{
  "n_layer": 13,
  "d_model": 384,
  "n_head": 6,
  "n_kv_head": 1,
  "head_dim": 64,
  "d_mlp": 768,
  "vocab_size": 14130,
  "activation": "swiglu",
  "norm": "rmsnorm",
  "norm_place": "pre",
  "norm_eps": 1e-05,
  "positions": "rope",
  "rope_base": 10000.0,
  "rope_fraction": 1.0,
  "qk_norm": false,
  "attn_scale": 0.125,
  "bias": "none",
  "tie_embeddings": false,
  "parallel_block": false,
  "init": "uniform",
  "init_std_qkv": 0.018,
  "init_std_o": 0.0,
  "init_std_up": 0.018,
  "init_std_down": 0.0,
  "optimizer": "muon_variant",
  "lr": 0.0159,
  "lr_mult_down": 1.5,
  "beta1": 0.93,
  "lr_head": 0.0111,
  "warmup_steps": 200,
  "schedule": "wsd",
  "decay_fraction": 0.841,
  "decay_shape": "linear",
  "final_lr_fraction": 0.1,
  "batch_tokens": 262144,
  "seq_len": 2048,
  "doc_mask": false,
  "z_loss": 1e-05,
  "train_tokens": 908700000,
  "steps": 3467,
  "dataset": "wikipedia_en"
}
Each number is 128 + 32 x the weight over its row's rms, rounded and kept within 0 to 255. Layers, rows and columns count from 0. Numbers have three digits each. The size before them is the row's rms in percent of the matrix's.

# layer 4 attention query, 384x384, rms 0.053, rows 154-367, columns 64-127
130:136162171062075187140104132090086079143131137123169113147147115137140110120118157161087089138138074114092123182110159086181123088189152114136136183162118097152138091068095108118053097125136168
114:092116114106165099118086136085082083172161177118112087099087153122139113110122079140109094155072084104146130176098148107072095168066068083120157159104153075089128164149156088138113138154136189
115:176080176105136160132064184165113112080145079196098090071064083045113149153096135102159110122060138125140134094156090121131156151147202183121178105140065110134159136156151127186176144119137121
118:168138099077160110173072130112218147115116117129146131161100176158120124099095104155191175148131147152091140131121155123119116093057086196149180126139116145136149083211135152131153108097147127
117:179110104165118141090129137170068134140123214091094161063138119135186171108137156180120145204148182150060117130133104132085093104225062176142097144143122135077138091076125165080093104151129150
120:137100146154089150135085114097164094119115081092124145102084120135092131142073128132101162156062113131126127169103155120111159051128114111049087136113130136140142106134138160053141093132106164
107:116105108150142105143113091104144122140096127110157162084086146147126114089101170185118116136147082136147065126099159049151132178042154137106158203172164158148183106114084117162155142133134174
113:141140127137088115139146120130120161097122093114112138105121152146120123120136209165087146112131126117161065179083185107116146189101139141130117148152138143120157115162132101192175112177155152
104:072107176152132134127127119107136080149137170147151163194082113166161122140129155164106095104087091091186086128146069093196152123067084125101075129163113118126102167089107157094129114120183139
106:123157136121168160156094050180149128155140150144152129107145128181072138132121148115101078174111143113116116126168142142112133177179164088134114146120066182090157170071201145107135152160127110
098:168101100117061172108116193132113137129164120102138146199134105128185111133159099091145115124152190171144176064104097138114158054170091144145112068106115081095128169172140182101129126123143126
105:097149179144205174143127192120161102114136190154123144150148172195073156088070136146143095101143171122154118113119161100142155117113104133163140163166097090091149162135114092169142075113143135
099:090186108139126086111101093145147158111183086125125139155108109122086178141147089130166172113122173125151200092117109165119107108172155153080142052141121083121115157125127096082135115149063127
116:137096169122098087140124133123155105108142129120149118128100112110132124111125108147152124119119090119160076098157081101176087155156127148128132123117163064124089133189133112131122139090135132
102:146113155110109117148161105144135181136169144121107155102157177106108103095113161138143130144063073135090067177116065133132088114147147086104151163099106137176132131101074093177079136129077163
106:134109160169103178064085134151170086097091127127134134116132135132109113182131125125104117144169131118091146103167115109101150100077181192156129126054146179127195080122127132139117083155132101
096:117133078155195120055120086162129107082135189121133106117127135142101101132177131114183097135155152108047065107159174170092071132179129169092083111087110122121128106176094146144175137108110177
115:092095143098139125083110140102071139124186180159115120117104090138094188183140129088155086154136145174048166125113124170188123120157172140180131078105107098134128138065157089110129127135134131
106:150163153103120152165090102126087117072087096113166153104172083150169160108180106060117124092105113137114194131092101178151055087178149113121136128165124157056126206125141147111106177048110145
108:124101100137185094086147147096082137119134146156037083186129086059063129089090134122135098143099143108149174112172119102119186142087141157101125136156128109168144142058135065147176142163149141
104:114131115182154115150137116133150154170134107101138205171169167123126124115160121197054163122096119108177094057090158166109135064115119130117201192130172147101178162132147139078115117134192112
110:080087106216185099173198078060134099115113115107180162153110103179106067149100170115135121118111083150135084119118137072147068141129186142159138150158137202069135103157118094145161164104103126
106:127135097098133120118072137160134136112156155155162119143083085124089089112131120108147150139108096153139094111176146123112088102078127136140138146122117151136118100154178135124155092155122162
111:084091113104164142088079073124168187167175060141101114144229121125032149086087159107177128085100171152127105124135140158082146102167157106095138160079114157127098084084084184063053117113128072
113:141118146166122119148132132151158136117097149137093150133119133108101125130155079164144204079197196126092151115119202099092144108090105153090122234106105132094163108117104152084147160191083115
119:064148117102157149135078116083132160130145113159084125156144126157120130181115108121137135165120106120098102082135139086070176093179150148101088130133151068146107070139143156162122089092186051
118:125145139121148118124037171150190165130166141111131120153152126198161070165091115160125150105103101156025097159107114119132154120122099184107154131088103190119111188148157149081143137102139096
105:127130108096127131096154093190144074117094085136090111101100119147082142133112136102168102119114187040189121131193192071112132119204161203131189098117078098139222162093228158191129194059136118
114:122155130093142127111152180122055147111161133135086101167167154101096120135103093145109156165141144129100171113103181121162130133088109123119091154105107126066045171115133127118111145149115118
109:089131215114135131134160096092148089150162103128111143080129128061141150196155127143155151057123114111092153130142123107141128148177173138153142110136120151115059161069132146148126160168099148
110:100154105178177101100156144154121140223182146114145072174129098111156148167155125122154088105124115097098148135101148161117195136118131098146145064122079159099168091140099106131149145115122124
113:139107086170125155125137180161121126198110115167142100158091117085126136093116106172168136129175148072136112133137157078159182141082090110173144196140070162137113160108184130144121184097162130
118:127073130092080140091176118099137145149113097156118198140162122056159194132153095150167130127107152143082163089131153136121124141220122128117193141111133112101165184056092171117165101160091173
114:122146161159111126173132121144076117136136214105169111131159127149151110162098110125084127163112132135138178152138114106161140147129086125123122199070165150133142169095126071152115142111126171
117:110101201131076137154126106090163142102117132118112109068163175124138119101103213137146153150149157130065104102129083092116133111098147111120166118144137093083112075136081098176146060137096154
120:052164104106089103133154122146078126127113195125161091056116189135129174174142195178126102114124085091113077110119064110100087115144142085101073146180141100103100086085132098145174160101097123
116:119113124131145099118123104202135048158198123144146164143090111137138159160132075108153130061099148102126121114130096134145104105191177153088138131097173173071186106146082183112111142148097121
119:144107074093191126090078145133124153137070143077145053158154124129129116156100116115149123252110141082141148155121129104123140105167119142111133103048045151112082103109134139120161100116103129
021:161104147108062154130165108167199134137124143155152135104098131150083128113141147135090147137169123165121105126088140193168169123146150245128085179138109174114141180131065089181142159139118095
040:111150099142165156125105164178054112147107111140156121154131129135114053114124103130135131112116109093108174145172145160064128099126128097078144119102184120142088088079212109091140138127124155
052:151087107130150150153195147065185215084138146137138088074092085098148203166165132110117124179100149137133140147067131078140129150186127139149104119148099163108141140116124137166107145148162165
061:160116117132137133146131159130127130095160110093112089142145107084136120129148166126110122107109107116096153125145085095110068137125115088128167121094138109112131168050083160091111133115154223
062:145120161137129117163115150102168076196133123170123137159143131195090077164121158137138135094108111111104140141179118168131115085099145124103157179150104098065121134109102158107097121091164127
069:081148090152090104095139210135080152121123130125140122107156119123130132076180110113048129156141122193195101145108131145131113145121147134145126117090122155193139133196118120140141107212155103
087:162055107073171100159158119109095180085169104167150155154100156157090173137110091159156110079095100084080135116171156106143157117101128173106133156107127126124108125105100126145169133081143100
094:096170026137154088090145160140130142091158162090115123131071098118162109075131125099117168124141137190158141124154097134090085100122127168075166113125150113140120134192125170160124106140120143
091:163057114112118123136147120118125098065142148132072127140175157092113132155074125154119114154104130105145109118121138065144118146132051123138119062066114156160179157154168144126166123077172166
094:124145120092190114146100124116112162120142137116116117160139102120130141122124093110173153099114087077111136098151181102080163122173142143116116155175193078122115119125130075215164122112061133
102:143085142200113091135088100178092130136154120184135170064115092157090171129108166131167131157182138142150131139163155100117118065125072119098140114118121112138091086143193146064173141091131143
090:118124103159161105101109126133150075068141086137133115175136116111140149122104111161112084107136040151087104125102118165119107140136164126144109199132144066151200196127055117163076119106134083
106:113076150119138161138131116126133175153152115125129145074084163167091146101151177156122152098134109145095179100130120108143171136161137197096118118088075131055082082079056122157157096150136118
103:131105086184144137127119131132141146094149127204132197136165140148085163091106126143152128076139143151101129103122172105162102132080049214116136089117125139161179145099100121166169171112159106
099:130173105127165157129100081166092125068128131147084132151119095150168143113154123116130134094124142128116128034065171085153184149163134127151072129134108074112110180081114116136064076184097105
100:115085178132123133165168174171102188134126099079115138125163115166075193115111153117146135157115161108122119148146079133150180092144130135070162126128159091158103095134184142151134131112076123
113:156149102112118114139163146130147080139097127131109125089154114127146155156144092159081114147100132064179117123086097170126104168153100105183126141146153111132152112133074121059140132149124116
101:096147155171168111165100114131179149108154096149152104145122141137101157101117149124094097152098164102161134132170084052197164147088182087098142124108147120116151086070140162136161169094138117
098:137165108194170111178066119113114162118147099150167134147141117113139104168165097179145094119112088123111147160163206175123153150140133186102064142096134158154135127156129087147139137101101165
106:093099158079092175081075137104164125082133167108075138133170085096146178170098172095117115110164180169146181146142126086195150128176166048149115102109075162132159136123112145170113139096099103
100:147118145106126136117182114108092121156124168086133105137107162169142075148153101151118123147169139103121139156112151161087111109150079155096103112183146109135119149135156086164121127164113157
098:095100151108108149152151117090196091127120142052123108161162111145030153135126190069124114176138106116197161144161120124143109120102128142120132140124128180133104093185163159133128085103116189
096:145129123152176129217120064141124207113095105154153137099069089100068115102117133132098140121121128108128080149081119118124171129161104083096133113182157118118134090167155113120156100117148054
101:140134095116146075105112065134149100139158160075151125091132104136088118098095123140113140138105121120152164143145154138072105111103135158173168166111169150138132076128106123088115136144111147
105:137164090125128172063073103128122111129161174112224131158111147158143140114088116101065112086153117133124135102130151165138105166133157098135119164123145097119114196067070064123126192083112068
093:106140124150167138122139154141167084167116104134180059095143155185075082153122111065107144157152104067099160113139133163131102167124151197104111146125139134152066191131125111093151165131143139
098:160154124083164140168161112109123131106157136106158140165106110147176137138105126093119079057122126113066142115104127155157127067148109153139120080162102186086122177133152080100146119126139182
107:106150111068110125140122128081129108187120146073141086102099148102121128126123168098120155141111091128188123169117147084059141149054126127140179136108152106116123091173042157084084141108141225
106:129168148155145167138108145109099135120190102193133167124090148161119114145146114121145132145118121113120171134134212114145072169194116167149111120109129104064074130141138119108180106111092145
103:203145145161115111143189146137138103148083118120113169129085174074126063107143123153175107093130115157092110092101137096094112139140079137098105067129206198158076149148210094105126114113195136
102:165119101130115086120161134076086158124092156180092174099170132144120156172077148183175168147155189099157155082076142087108057110142094161165164111092122174133095095097101097089154173114163159
097:137077168158141117133121131062153092180136103094074200117076169123068122136156103161102138201119097123119169109148186148100158068119125171135163124123087171137054109085107114150133150163112173
023:173135112091096120139170119143140100061115121110133148109114152161161163113088118120182090130179071126185079147155163170144134126124115152113158111178102123154114100112136099118110109084083143
039:193132110137092087130135103144138188139092167094082155121135095104132126124099112089114163180150152146094135119078110121129104147160133192125134091137125161117149153146103086168121145141136179
050:129129168159143157107137104136162080084109113162139103117115159172113189111136114118144086117142130163132125176159084114155160127144119167111104116164124083127120080056116111116133121149125056
058:145149141158130110182150141091145120153079155112128162153105133171120117153150159132131133182124182176171102180153107102094119130108153166129138123150032142112126114120159120130103132164105100
069:128142112065094132105070125151130167138093159095148110154145114125126066127087101137135112182131109124119127112125135187099122146135132143067108192109073127176148145191149127127117114097101118
073:124143134178104108103155131107163152122096150158098186080095139133204136193144159129134147114147196160144106129138153080123141082171077083174181078145123150125070120093154203192141155156134140
087:100148181107112119175118166147136108168166095116148077118187130152115136110175148110117137114091051109152193164126081157130094131111122114067136240118133089133118149096088115085103106181137121
083:133133137101128117158184139113109154131106107190142172130130149127084112175152112140136111126095174101127080111160190137104114119104127148088068105139119192095108156137158144127145142094149103
089:099177157145126148115119141105128120145174113158097079128112093075132187156115179098171169121149118125147144175087059085162114125091114066122152213132165114113135131140164173105148075154105120
088:148106104122148099154131131158113132157151122122074118079156129168030065063100106150088152109102122089161165147084122139125124118122129138090130134138135098097146123132115074112123107189078152
093:145157132186166159139116086149102171094194132109175110157129171131166166074175176122102142119114097105068153055160200101134138146094153198097107206143139130078100148081076130138159139142092149
089:174162112148152162149137125134086130163103118123145114126094122081116067123085157094103150071052082149137130097110175130142190144097121117079098142102129103156144091119156139153140150172090175
094:162171109145138125108095115114104164149093080146122186103102176204159114155158114104146116144085138118108119079163096083103102164096068224097129158155118114118114171122105107147104140130132089
109:107127157163122172103099112105123150114186141120132107150137144105194171136107137095126100102080099085076165079134210156194174179149168159102068153134142094138129175117082078133131118126108124
104:092129115121166133145102116097126151119142111149148123163122160167101150118082119186141124139130092173111133101113136146089085145175145100149129184122122120164178175057128168127103137169125166
104:122083111148116172138185134181128124109154108151108119141127116138124133163078098104136135139111118070091115080091078086098097062177140050096151128081130158191145113152135148144118112146108115
100:153144140116077134106134154208132123116152181107099099174113094074108156102061134105171129148131186156124083096123092091086160158145101107128179132123058150224130138197163132098160141178138099
107:096168169120108110163160133124147136150130152126126097070159146123139105128136136129093154150105127145142177161142141163102185113116115141129150089077071157091101152156111235044099103153084124
113:142089110131097106101175078103182157111171157132089104138180166142127143065097120141120101059130150112089119048201179121143142142137114120115097117102171184092102107145123071155174149148203137
099:079132142150188111138136121118100126127123108150123098144171089178138077115124171135111152155166098106113073108110228152131104075115177182113119181100098102086113136128096112122166165189177058
102:100087127149148077062169164105173125141133077163118101139072093103169128177160119128124110154140138138140081123077120135129085098142082109122135045150145137113126172125112175133140144140140078
105:072083104117129155100118074095187150109141164148114071169079104131101127214112142124138110120167135192145111128141190125170116108142068125126132127144159109127137139118167153192134127099096099
092:170198133161122099172157140101116065133101114159120093136129130120127062115142155171127154088161081111145107139109152187106164129107127095153128096114124133052148138178177129079145066137089162
099:135190115060142138091037116128080091120111104146142120101118079146144127162112121112131049132174084073155114182102081110188135197217116141152153152183110043102094146128145122143108112089101152
087:102144167103092136164120115142093072172086171111082096097149110076129178118106106165075134101084140125109120073101122216115128131091177138127133140111157079165124100142141157146158153132086089
102:140117080104135150184141109160138112137109158199159119150081166101095179123135095140090160149111190134125127122172121155065082129136131130093178145120137157150127138130108125163154107162128160
089:140087168119156129103124091101127158135103135145103107122051168111118157126130118083131130124149132063119112160139183152136120146176116120121094093113159147144155194254122133181143133058115052
096:133163099103067100162096157143148113113150112128163086120114149118117126121119094103112166167179099147118138141150107150115112176139172126170095088100106122145137142143112144140165106061136089
094:143113091111148165112144142100124127108120117120136223163112074152208156167052146135136141104126190102104166070201091122163125120123157155124125111120154097128112147092061117154098113124118109
100:120088150152198090147128152147188121122163101069148172144149089132120138137124132095095110054149091104136105090134142170145100144129125134127162096129084128045097139106136115106137121122161131
107:084099083131154058103115119153092149131157114121090079114158113169160165164139090136155089157143174078076112176118124168118162139133176145127194173125108129081183079156191124120088140175162111
101:123097132125140150079153075078152140125106118108087170143084121163137132088136164152129150139086151087158111119181182111122086105129128161108169079177136194128143071177186073163192131075185150
065:126112146180120220154132143107149078120110129147056133089113155138087160089154110107105168131162177097148115185136147126145162130092104195103125181140082109139126101145109149154192123106158117
085:096109095081149133134167174158107163124091126167148159208143081163138068116162043092102192135097148118181121157207114115155094101153135160151125129165164061067120117118157129094144115084093107
097:122094160156112146138087130112141148118160144115150120084090121103152198138102191146075145175135119111089101097133116133135192169080130112107155150098092195185130109132113108114146175153126158
104:184073125119137135143156084154129094093170089052165157154178161159141131104144151077064070154103146075139136126057065194163166153145100168173133160159138136076134133103157172090105092132182103
106:093152106153099116103135134181164128122124105109135104142128094117122069099169119073129093096066116135156162162131050122146123092135125074119179128167166123089118163155111089087101134160124115
095:118125130112083139127099128127103085109169094119124131162147143111090137136091177104128072115166232187164139094080134128166064138139130108145153204092112104190178141129113088154104145149168149
101:125121161130114159115111147147098169118079106165101152212141078098088113153172146155190050131181119119065113134154172109080134135149116148164162102168134162143104111161094079188139138166110108
100:180161113140127132201110123100133098168118135114151139125111075094079138127172124095114114134110125133106181117118115134133098144127088092134152113117112126141068170092164099106136119129116128
106:180172082114080131179076188105104103186085175160128070164078211114134165151142142149120096148141103089133103100134070125124134135112115102140118108105100145156126115159147146134095110142131127
098:134084094155149155162122166113179181105135172118129079058131124127069140138097155132116109163111158161137109106107158126143148138098117175152144172123097068107161108164132154070177141082121192
100:155025138072108103110189103199132124151149122120100149149131071075169123140077083099173169106084180187146101157082109099119180117121126114146120094144152094166060115131127182110110157160127227
101:113171120126142116148130177100146134126138162135161108092104150136145125131088110119144140162115139203101102150115192090148021110150133107135104095187140166173114167168104168096133132108161162
097:149133090210103158142125133148137163120120088185113140173116123141143129095111083171100183078074129127122093153151089105184100129099137085119142165082105112148115130066139138168113190120131088
100:082094071143125161145145143163140083152128106135119153167129151126122079101126123164141153136112109110173103143089084149157117117135096115143170177109093163169157083152180148120102107107144167
099:113188132169136188186107094165125146122090118110123102091093170159168170096099163123137171125156167064106123117168172133173102126115138127119165108131122188154153146105124077097137122138131180
094:098104178157101132156131123109078175175142151145128150135148108150046144123084151152082136123067093089171061122066110141146165119136142156126147149162108152085166155092158127129148129146186147
098:156141130105117173159122088115092099184105095118157144145120183135153158142128139144057097178115154153118114095087028159172147096102128121094074135101131078136130157074119150102111095125096171
095:139097156155158126127078150189133098124119139132073107145124206085186213193155097144096088119166137116061164093108091086120137066136160122087106067152132098120144171111122048108114136159086169
096:148087145153147122113077133143072189128165124093136124122188102190108127121164086125128152128129123113103136125148106183135065115118126131061086133122115163120120132137163174121123124188097065
097:164169192160139119107107113156160088119151120084139072133139158158134139135112172101073116134099094114135059120114076107104076127151150176112164105142095178164099126164101118165161124101163120
102:155174106098067127122163137143108055163150168098077113085075147083093129094203139143135070083174120170095140163193127115139149110112085113195090133199135082090069136108185160155114142149156128
085:192114131168169124190157133181096151146136107114124095156172076119103161086144097153119147154116151146156148146076112130081135179134116151106207155143171137192159117136166117186090111091094161
092:095108189145144126122167200045171146155123126137128104144076092124082077114157124120134111125111143109140147156169140112095125135149129116097135121154099048123101142169111185140175156131149102
098:067143112131155122111194157113137068117122121140107109124102166095123110122133128099093128144152102139091078112136170147147084135189129063145117163113188111069134116070174098155109113088159121
099:043132138102137161190185103107117120104107118079170073158093116181042118159110160136127154135108120146161092143132126195149204084161100103184143125149121127100125105136127125106119119089148167
100:070166087146135134132133164150146136131131113106128115094172142136157166164110136111132085073074136161162143069114100206087133124104125173087078080178174112154117121141138097184107099108172107
098:172123121110122090162131134130100165153132149058120162154126135110111150185147092160077146121227132088075139096101150107118080104122120090113106206072112132103109109067106098186166126117130083
104:095148097089128118159111156122097112144154122158162114132141171108104170129084121075078111161142119128158087156091138107151125156171183128160133105116135083110142106117110113062114093112166145
100:144178126161148142088114092109073130095108119128071163138134127052063065142158156095141149132099160134077123105130128130138097112117163167104096085111108150190155150177140043189162113106136143
104:134132161121123142166080174123163110154149130156156114104142135082145163174137157113130132136190127145071163139204124106130108150152134083112148139141110093117183069198077141176119083130132141
099:117112136145132193139113152136130105143148118108151175114079134159075130142117245152121092130118126112161118174096167144119175186142116170150131084142102125172201144116079190119134143123138147
104:136153133127162086131096046123104163112100118097118201085066138186147095135142083131108143151129117195169142131096145115103121121116131189172089072148162111142114163136112072173092147108113183
056:143145156160150135116139175117133117138100128089096111069140122120147181122105175117205162147157124092039167132132133068112162117111144131163135087121124118148118118166092021101180146123104137
096:120124164157133171057176188122086150151106156128075117114125166106099154092114197128179161142129158093090150175124086128114139126103099129183124139108144094153163108101118136106162111137109105
089:153089148106130120086118130085177086132116145138165146136160110159178154093117114121104167104101060106091137143149122092115181068144174141139133107137118161025145141156168099110126158110132115
098:113094073195107157078133170130152154100104180100142120116119073097219125124098132096122136162158146133149152126158112110144125107136105078099142114142088153150135177087219213085085205121098133
094:081134106181155133132126130153129135136080112123196157145135116075155134148063146160121109171192165192090070108124121203145143096067112168165112126124109108171158133218194138125131164120161120
096:128105111104077146100122153107145107103120129130084124093151150138130086170107123121137159110074157113204095104176131099095096125116098156137214131091141166140104131182109130139192122105128170
097:081130107173165126157104121114163152165174107119180133122144125138091088144121156111111123087065169123113122109071192088094135135156160136160145113149127085094147150135135120202104149121113107
095:134170100090109106129066083159136095099142124159136177135079147122132120081164105175142115151190144163103071091126151138129044134151159119152081112131117159107151134153146163155183103139129150
097:069086132158149091163111130101155129182125117088100154125141168118094095143133079110132213205087174124176146101170171120173140153141123161132112073124126065184148103172117131199126135092134130
105:148092068115108145127090086105143128105210043090076193115145170128106154079110083130161132125118100145073171108094176131124139140114140169118107141113131143125088114070111093116132102161133170
096:094113155132108117162157137133125126102150127112146190109102088133072146122175169097126126111075193105125142114140152122147148076124123139099118147105163076128141127080190127175143170114174132
095:109068192124126165144104137136069159137165094178129146168145171119100143173134151135145140129156098112107146129166142130116133061143046075171170126135146170166139157032187113110156128084127141
098:118230101125119118129086150181132143125149132134150103157145136188176123118155078135107166104097156129081153092120089133094086096121176113079150196164194184067119124123164099106115119141096144
094:171118144140151111192134071106068183113044107113079133117153087122105146126153185126117070077149125082072128129065163146111207155097164142135106124147120137106088150121166131163132125059115087
095:131119130126102130181100118119108093134131147075107129088132149181128102111158137155107086121097083107159107156118151159139123101170105130156112133129125189073104098155115135168153084198134141
099:158100119150168105171074090130090165102154089060181141207131136095146126156133133098170089054123143114125086088116183114145109097122134125152088146134094131088143096103136172187134105129086113
108:166160112053084108152150138125169165099146102123119146130107100064111105163098189171144121133138121177173148121139114125118069160102084072172144075148151183155126090101195097128075080110152145
094:135196102140102190165106105162125159090151113114114101137141158133089134135121133128069111106094157163101150096148142090139102103124147139092104055137101190165114180114127178113100093083129144
100:150120178172144094090108146052111145105240086090137095114150084140066172129140150156084064098059141152076161143113193090108129090111084119135129098139149114124103105074076166123170098109080091
101:123091116109104116134154139106076140111170161106136117145155100114094127113132093105123121090145155094115135093161178101142151150148175126113144126098109123154145098067084066146159133151152114
102:105107147154121096171132099138078086122145134130104115116163125123148111120168157131160161130087170143132153085114179121152098086090158155150131136191102124087107116090132107175128099123083123
104:060177094146135145097118174120161145170170136129091133134121171170123168148120092088092060069118124135118134126070068161156166095095116143132129066107172131141086203175116151099120142152125121
100:116128074093162109107120133097091092167167143111153123210151121162126115157171092151160159156111195152107121110146135108149166135113143140107141181072073122108089144146124146065168078149060115
093:108131119116107126142113143103128131151120112100098093169150150113111127093128130130166180138099114188147112168185134116119135102163046159152121172147130143116142151113054170092111129115093123
103:160132136142142154054150111108108169148145144118150110108155181124137132138088124107171149111132104161110138083143178093114143084081060153150169122067095092130214121149138149160134156129133154
099:084196125135125129121124144068137164173146135133133165136161105150169178170149098096119123127158124144037074137062159159062129146132111147130141134134079199030117158193098106127143147134087151
100:137169177139126174096145110132171167158154181078135162133139109100175117079171108143112190097114107167164121075172152109139113110167091198158112097165113113162109150131077166130108090092209096
095:136077168136072125184124143098148170089115139176179162112195107089071074125172139134122165128123177150091168151109092127182185155103106203196138170106146211163134107105116118112149151077110130
104:230141148176095125121119082101137082111086097121129133155133190190141134104067138121137100132116138114103118099115175173077121118136168119096128094153118175191121118115083115119155153125117109
096:155130164123126114109106114191163156162124091150097128122229105100076116142158082118104127179098118110034173129109170136129147138184134122154133066100113132037136136163158104162137187106138117
101:138069110155141133161105132149111093152117157144162120161121123147085107149116092106069108106117130110118094090116108148130061112147195126112138135104189146111102061143092136088107159113104142
102:161133123138122131148153076101118177145104090120131134137130161141144124150073083131111130108107172182158136143121155173119095064085127077157115119077071168145115124108111193096118158074100128
083:179118143152094136126167137104087188101130109151138186153121104208137148067080179120104171154125098099170142169144104178176197099112130133112131146092151095107170150136153115125134107134127086
100:117117169119185144144108114138152154109118113156152141155074129140101166168091184088139164155124184161117122141141130157131137077139201114095097165094130150161184119150169124146155126145105160
116:121108140137124164092134116096101163140165125206090167071133142189150146104075120150158110202166141091174096121140097176113148144074155146145131131165132098115083121194107169187125110190117120
107:085179123122096180097088127166126130112108147116152107144153199100129111143157193140136088118118105168152114084144130161113112154117154133176115109136129101137133122151114142102132129148105120
117:047132095178154154109143114130156118167114117071103112109136148065150162133120133122126125118142119112109160165035140108147140105133149098101144118108126164077105090120116112046154229119147137
111:088130108109098159117173115160134099163076057135074095094127155151130083144123149126141128091146105161154121108168060125200132110116143063162168100129154091119109097124062174124144065138139133
111:105053102127170106089171114111140089162091080129102167115117169167084104134139111151133128089097127151162085138130094204042113182144100203137065083118219156199082136156104115175154141166155156
111:120151127098117098135136185106184169141088110082161150159137103136161096112132131107208136063091099168181146130043150142177123132166094067142155114124151103140106132127109158111092134164140167
106:126171117106126132151152138113107100130158090111179067126118099108157085131141079116105123156126157139149121181119112093097115141145124184135174124155099111163141119099174136174138121141129157
109:170063116166160112112156115162184202152116196135148149182102035109157132133131116107141121147130107160158144111140160137038166121151159103136120087100147117080113160099134131144146144148098159
115:124143138110085135142189171134109122096069144140118105102139105104161129174124159194129134186128133175106141092139146112119154141112103101148132086187152083171134063127198142147125135141156162
120:145112136100169068186154164176072146071129138170097127141148107081084147095113153123124118140095062139100103138142123094132074180175137112117102184095114130085114128030164148129098116096146135
104:086097143107138126089122126095152129126135094146115157099109141173116125124101146166136111102147138143191147118113162159153171121110158146109104116173135143146118101223140129154081151170070065
108:105168136082135147118069117121140169081157134116097171136144099146111088079119098114207130114075188129180148118130139095107136172145069079145159094086172165196185124157194186078120181097083069
113:120099097150169107089125133099130100043142074119084088084097118121160141133164125078105109130164164103034187115111115126129137112138104136141096134144106108086125109098117111141140191189075064
119:100136149147089121136104166125067200145109150056135172126108179165231066141122118152105141160165134098146154127123111139095148112119109116088128151081135102099101112122100141124109141132129174
106:145114079066122149156126165137166144089087118153137143127133152132123149127113156105152191188162129117202139129171155138169154121163112117125177110090088138124110120150147127131156108068081093
102:193170127175135127134121095126154158135115140085140100133217167146115136173124164198141143131142144084121125117195153100192141100153124126125113124122089080103137110144049098120113096097116104
112:143137139128100154164093148097144129133152134104153113139124186131162079156072136124120166157087121099102101129166069105156175121105113152119129124195126139118153130133122057153130130148144107
117:117172094106123147098167157095188105067121125077096123121092066119117151126136171106081150142117164114176141145139145075156195126184109148152166132154124135178163149147124173101122107134116103
123:192152088147128129073190118132174120175156126136071125078083145131167044102105125128123157138112184105155157079123138131107181088181164138098113105132091124169133136145100128164100140206128131
116:162125162095128126094106123103227098194132117078069072116110141201082159093094142126088106087116108124157142097118101133101133117073082143104118172081168112137060104143138206136115081163129121
107:136122164135115175109098140107146201090112131115153125173144125081168093125134147172079198162135118058155069165162132118138158162169115112137143130163121088143177152082149120140105124078098117
114:098209106157118128063145072118220140112187154156140111145141166119121110171139120130118119111094116113095114122177195143105142151165106126108189151106162132144088092151200154095122148166155134
111:128108091141141139101121148093113169110132080133151158123089166125141152105128092127122139167127174111152082112172097080156134133153138145108111099130187104170111195105125080081100125145129080
116:134103121184159143111059095085123067163126152118087119120133087107136125118102175132093143124129153020134138108146095195112167091124168116122085156082116106115149166147082069118180106075149153
109:160203153091141109157131137169121083094147115107165074134130116119079178141148148106117140130083098100140136178163114076126133107161157102150173156163123099185187079156157144110141139128134101
110:105108128085127119095162116073097085149110098125055120141098093104075071160077101185160111160106126172067123149113172106004138144071121171180109139222072158149099144142129120133137114141151158
118:100171117113133167091079074176160103148169137146187131125109064102150108124129125091146075133098188142162116101151056146137110158159172178160104119065133110075162113148088067117098100143154189
116:187158155139134128138162119135161168113081152103154104155062192158105087162062098177179148146077127164089097112127120131089103145095086126102083108110128167130111122062121164146156127125120169
117:145161086140105120144121096155166131133077106149167095164124122133086127127129081161140172118102104164066154120154046105093101131164116155174135118071155127107162061152101103156155175102126168
121:157069137153171130143112129084136115111109087137119137125098102120110151117107177153120100203084133140086157121134132134115128104159105131091160163114168190126148126136124168179168112122209205
075:096126124117101119110105085072103145130095071141094181156122089115112069125114124168116189156145168089111090148115199128103159115093167175165202161144126182171166083117186126150121103091102121
107:106125144129114156053091125120113180126137091081060152130126099181138118121152200161085165143088189101135116174135209142105063140148176123128177133144162119108208111163176178139161145138138089
105:193106156097084121137156103100116058178177146137150138137107108134121151142106129106117070128138089134075116133116129108151187124111150067159115140139040161140135167127102159092111104138126163
107:131111143142144125123095083113133076162176147132071163118129126165163121117121120115112109188101126103173131107125095205122139103146096106146176157126159169094164135173206122081182136119066169
107:106169090152153163090111138099144076157153157089066089118195111105175136156125108094127043175171184209069168102117135173117075114142155097167116102127136092122027170161159148086127067165125139
112:099171137118063170126079145191083107087118095116101116125121110138110145130073091138149140141131144158187130154083146065128118114130113097144169139139087075148141096122100145149109100127202107
113:108109148098128119149173162109111129079124148142112130123164081120103183129111110159138201123144171095092201146131174142083106133137125112141149189119153088136102126125090132102106142149090139
106:097119085045079117147126163122124106119078148094188154141087148111104131142141138189154137134124118125134070118109146093115114169109105127097078106059110125164089137222101097167131182099133095
105:121165139125191104107169104141151125170165150170103114143197107097153158115149117191116125122136154114157112146120210115206146147122152154162094159115135184148118083120132138172065091100120193
105:157133117134152137121131117115120130105124110116122171152131151097079166133132135149140086100129149118161142135115132081074126102151130115107105122112191102144221100025128131128151090123132173
109:094148125170106155126163142103115146154130170113169143127108147192137174122153179103111105119177132070121068109115122133148059145180165146111147138092131148113159121146193120139124155073089109
118:162100139099132095111105106144110175150194175172135162140153108088136096111168128134189161149105155109139163132136176158154041164144126166178146087100137162169122137162089102116170112130106174
103:101115173127106169160072103117172067106116085090191101110150102146163143098125157091154136145137105108140202138096072137155170112164152151113114186184100104096049138132070100142107154101155090
112:141128081110134145098142123146141082138167143144097099132181101093092094097054114121159148167087196066136189120175174184148194123133171103061128150092097136065149155097189111167148082186107130
117:097148175184129115153135099100105163172141202162177138160158158156197145130155159145044155147159153113074089142090111183185178141122127105100159163087135144086188147116106147089098118078146115
110:160121154166192155146153118112103126184148132137166155158112140071097108131137129133133122153163102169088149116063112092103124153202170128144120134122072103152166156137139110148137104130145121